{
  "n_layer": 13,
  "activation": "swiglu",
  "rope_base": 89700.0,
  "rope_fraction": 0.25,
  "qk_norm": false,
  "tie_embeddings": false,
  "init_std_o": 0.0545,
  "init_std_down": 0.0628,
  "lr": 0.00987,
  "lr_head": 0.00751,
  "decay_shape": "exp",
  "final_lr_fraction": 0.05,
  "seq_len": 256
}
Each number is 50 + 12 x the weight over its row's rms, rounded and kept within 0 to 99. Layers, rows and columns count from 0. The size before them is the row's rms in percent of the matrix's.

# layer 3 MLP down (transposed), 640x160, rms 0.063, rows 618-639, columns 96-127
096:49 72 59 49 55 35 30 46 55 24 50 54 48 32 32 25 51 57 37 43 47 53 38 49 42 31 47 36 57 43 85 43
103:32 59 54 63 46 56 52 50 46 33 46 57 59 65 49 35 50 58 40 36 56 51 46 50 62 56 58 49 30 39 69 43
092:29 47 63 51 65 54 39 49 65 70 44 47 50 79 61 59 39 53 44 63 37 61 43 36 44 49 53 43 55 56 26 48
106:61 46 25 52 51 47 33 73 52 62 55 42 49 51 42 66 55 33 24 46 32 41 56 47 53 38 48 37 33 41 56 51
098:50 47 54 39 56 47 53 44 45 46 53 65 45 35 68 61 48 47 70 63 59 63 31 48 51 46 54 38 46 63 49 66
100:52 58 64 44 45 45 65 43 56 59 63 36 57 37 59 28 38 60 50 46 68 45 59 25 32 48 46 40 56 56 55 64
099:52 54 24 36 56 50 42 49 58 40 50 39 63 73 29 47 51 39 53 40 46 47 56 56 54 62 65 55 21 60 39 35
104:64 65 50 64 55 56 48 24 34 34 49 62 35 60 28 69 52 45 34 60 59 64 51 47 52 71 57 40 51 79 53 44
102:38 44 41 46 33 56 52 58 69 36 51 50 12 48 51 71 22 39 48 49 40 50 33 70 53 46 58 48 46 65 26 60
102:63 41 40 41 67 70 53 51 37 58 51 64 70 36 41 34 53 36 45 58 41 45 74 56 39 49 47 51 62 35 40 48
106:64 39 57 46 46 67 76 59 39 43 61 41 33 49 66 77 68 44 35 38 49 56 39 44 45 54 47 32 62 38 64 60
096:60 68 53 50 31 36 46 38 58 67 67 41 48 45 50 29 40 35 63 31 57 51 47 57 35 53 83 46 46 43 50 54
103:42 64 49 47 49 52 55 69 56 51 58 63 37 49 52 66 43 63 46 60 40 29 48 47 56 45 68 62 73 53 48 51
097:69 33 43 42 41 61 34 54 73 47 47 44 44 52 51 67 48 46 50 68 60 65 49 68 63 56 59 30 45 58 38 66
100:49 55 44 40 59 59 17 54 39 63 63 52 40 74 52 65 51 47 57 44 64 63 34 38 47 57 48 37 52 29 54 46
101:38 68 45 43 47 37 47 49 57 55 80 29 61 52 56 50 52 56 62 68 49 66 62 52 60 53 56 65 42 73 75 39
102:64 51 67 52 72 65 54 48 40 37 38 71 67 73 41 74 29 32 36 60 47 47 48 33 51 43 46 49 49 42 57 39
102:11 60 53 54 28 46 60 57 55 62 39 50 42 66 70 40 44 58 40 52 63 45 77 67 67 72 60 54 62 63 38 54
108:35 60 56 47 55 65 46 29 67 59 56 52 47 51 34 63 65 64 39 50 45 61 50 67 72 33 52 34 51 65 43 66
106:59 44 75 53 50 45 48 61 54 62 51 42 48 68 59 36 28 27 53 60 53 37 50 58 85 46 60 39 56 50 48 42
097:60 50 55 42 37 45 42 40 50 35 49 54 60 51 54 67 63 43 38 47 60 36 43 40 31 44 54 44 49 48 36 61
089:52 54 59 49 19 50 51 59 54 62 62 42 48 27 73 62 70 73 43 43 59 73 63 67 53 52 48 58 45 52 65 46
# layer 3 MLP gate, 640x160, rms 0.064, rows 619-639, columns 96-127
105:46 62 49 32 54 36 69 35 57 44 51 56 45 32 46 51 59 29 51 46 47 59 55 60 71 52 59 59 48 46 36 42
087:71 62 23 54 52 37 21 56 53 60 58 41 60 52 45 48 36 40 47 90 36 42 65 56 51 48 44 64 48 53 60 43
112:52 60 56 59 61 35 55 61 28 60 47 39 40 49 29 53 27 41 42 40 65 47 36 56 41 77 38 44 42 61 43 73
094:59 50 46 31 55 40 52 52 56 36 40 43 55 69 38 49 25 37 46 61 56 42 70 36 48 31 42 56 59 43 17 61
104:49 38 46 37 64 55 44 43 55 19 41 54 41 44 57 32 50 43 31 50 37 73 46 49 35 49 62 50 54 36 61 51
098:45 66 33 42 30 46 30 48 69 43 58 41 59 47 57 45 50 38 42 51 34 70 38 40 54 48 61 52 46 40 56 71
105:28 35 46 55 54 44 60 51 25 40 48 48 37 53 41 37 40 71 49 64 65 65 46 43 31 73 56 41 39 49 62 44
098:50 68 68 53 35 38 50 54 60 22 45 40 62 63 60 64 42 45 53 44 27 54 49 58 51 32 43 29 38 38 51 51
102:45 45 37 77 49 29 38 38 62 70 31 37 59 57 36 49 54 65 66 38 51 49 56 54 28 62 50 66 56 52 45 54
094:64 56 67 49 40 52 57 51 57 46 34 62 62 34 42 35 66 60 48 40 41 77 69 67 68 58 60 50 55 32 57 57
093:57 40 55 52 40 70 48 62 40 52 68 48 53 34 56 36 54 57 59 43 69 65 66 58 44 41 45 16 75 51 51 47
097:42 57 48 58 72 61 77 51 64 62 43 58 57 53 42 76 44 50 40 49 55 52 58 59 73 34 59 34 55 51 36 36
090:47 53 31 50 51 58 50 38 56 43 65 61 37 46 38 38 72 29 38 29 42 41 34 68 51 42 48 35 49 42 68 36
104:43 38 62 37 43 58 46 38 64 52 67 51 63 26 44 50 37 65 66 66 44 59 44 45 26 31 33 53 43 65 42 60
095:64 63 34 46 60 43 44 43 55 40 53 54 59 50 44 46 37 68 61 36 32 77 44 32 66 45 31 25 52 45 80 53
099:32 41 62 53 34 53 51 65 60 70 40 54 48 32 65 48 54 46 39 49 61 54 64 43 31 49 51 31 74 48 64 59
108:63 56 85 42 54 46 59 28 47 33 19 68 47 50 63 37 37 47 23 60 63 56 48 59 60 39 57 62 66 34 31 56
104:55 69 66 51 63 44 53 35 49 41 41 51 40 31 52 47 51 49 38 43 33 48 38 53 37 39 79 39 41 38 49 36
104:62 53 28 52 51 57 59 49 71 51 60 51 62 43 71 56 33 45 41 49 37 52 47 39 36 62 56 32 57 52 42 71
105:51 53 40 61 49 63 23 42 55 48 69 57 45 51 47 45 55 63 41 47 52 62 44 43 56 60 47 62 66 31 36 51
099:70 46 61 51 56 61 69 54 68 55 41 56 43 53 68 63 49 40 56 73 69 56 55 51 30 33 62 48 46 56 77 57
# layer 3 MLP up, 640x160, rms 0.0616, rows 619-639, columns 96-127
103:52 61 57 49 47 33 69 37 38 66 44 44 48 37 46 40 41 55 58 36 64 30 60 53 55 39 43 41 47 62 48 65
095:61 49 34 47 66 57 33 49 54 53 31 61 73 72 46 52 73 57 44 77 57 47 57 45 65 50 65 41 26 46 51 42
102:57 49 46 58 60 31 34 45 35 57 51 42 37 63 40 56 47 36 48 34 65 59 57 41 48 71 31 48 43 45 69 49
085:48 49 70 27 66 48 62 44 25 56 59 47 44 46 46 49 48 61 62 65 31 53 52 56 48 49 44 47 63 41 40 35
104:75 68 59 40 63 72 66 44 55 53 32 60 57 36 47 53 84 33 60 60 50 62 57 37 46 21 64 41 63 56 54 43
104:78 32 69 46 50 63 47 49 31 46 40 35 53 58 32 46 37 45 38 55 57 34 42 52 47 42 41 33 38 49 31 28
108:32 52 47 53 51 45 72 49 40 44 58 17 28 55 53 61 79 45 57 29 54 46 36 36 81 66 43 71 66 28 66 32
103:46 69 40 55 51 48 65 57 41 70 48 41 30 21 55 60 36 42 47 25 51 48 37 83 49 42 53 30 14 32 36 47
094:46 44 77 49 33 61 53 61 65 43 47 52 62 34 42 49 67 34 71 40 33 74 54 43 42 81 34 58 38 39 52 70
101:41 48 62 58 29 59 56 50 70 64 44 61 65 42 79 45 62 38 52 63 25 63 50 62 62 47 48 47 55 45 62 41
091:73 65 57 41 47 61 34 42 67 54 46 26 66 42 36 40 44 58 38 45 58 46 39 34 53 24 56 44 54 59 78 29
102:33 29 68 62 44 64 58 33 45 62 52 50 38 52 63 53 23 36 46 54 44 46 40 38 43 44 50 25 58 40 58 61
087:55 52 56 65 69 67 59 28 44 28 40 58 54 44 48 32 45 62 30 61 46 60 35 40 49 46 39 54 32 32 65 44
101:58 44 65 34 52 43 61 40 38 60 44 55 42 41 50 41 19 34 59 68 47 22 37 64 56 40 61 57 41 76 54 63
105:51 48 43 66 29 31 68 59 54 46 47 46 40 72 41 51 59 50 72 50 40 70 76 56 29 22 58 42 49 52 44 53
095:38 68 65 39 49 50 08 63 67 58 61 42 54 63 48 62 40 39 74 50 46 36 50 50 37 66 25 61 49 53 46 67
102:66 48 51 34 36 64 54 49 62 19 19 40 63 57 38 45 65 52 48 35 28 53 60 70 40 49 47 42 29 52 59 49
106:54 52 41 75 65 55 36 43 45 80 37 29 47 54 60 49 57 63 69 43 29 44 44 42 50 41 59 54 44 69 34 51
104:57 43 43 53 51 64 43 62 61 54 54 39 69 38 38 34 28 52 36 78 43 48 58 61 38 65 49 53 45 49 37 46
100:55 64 65 38 63 54 39 41 34 40 65 65 44 45 23 32 44 31 64 33 55 57 38 66 52 59 60 51 52 69 63 58
092:62 52 41 52 29 48 46 52 47 37 51 44 48 45 71 40 69 56 49 33 45 59 68 50 40 30 54 67 40 68 36 56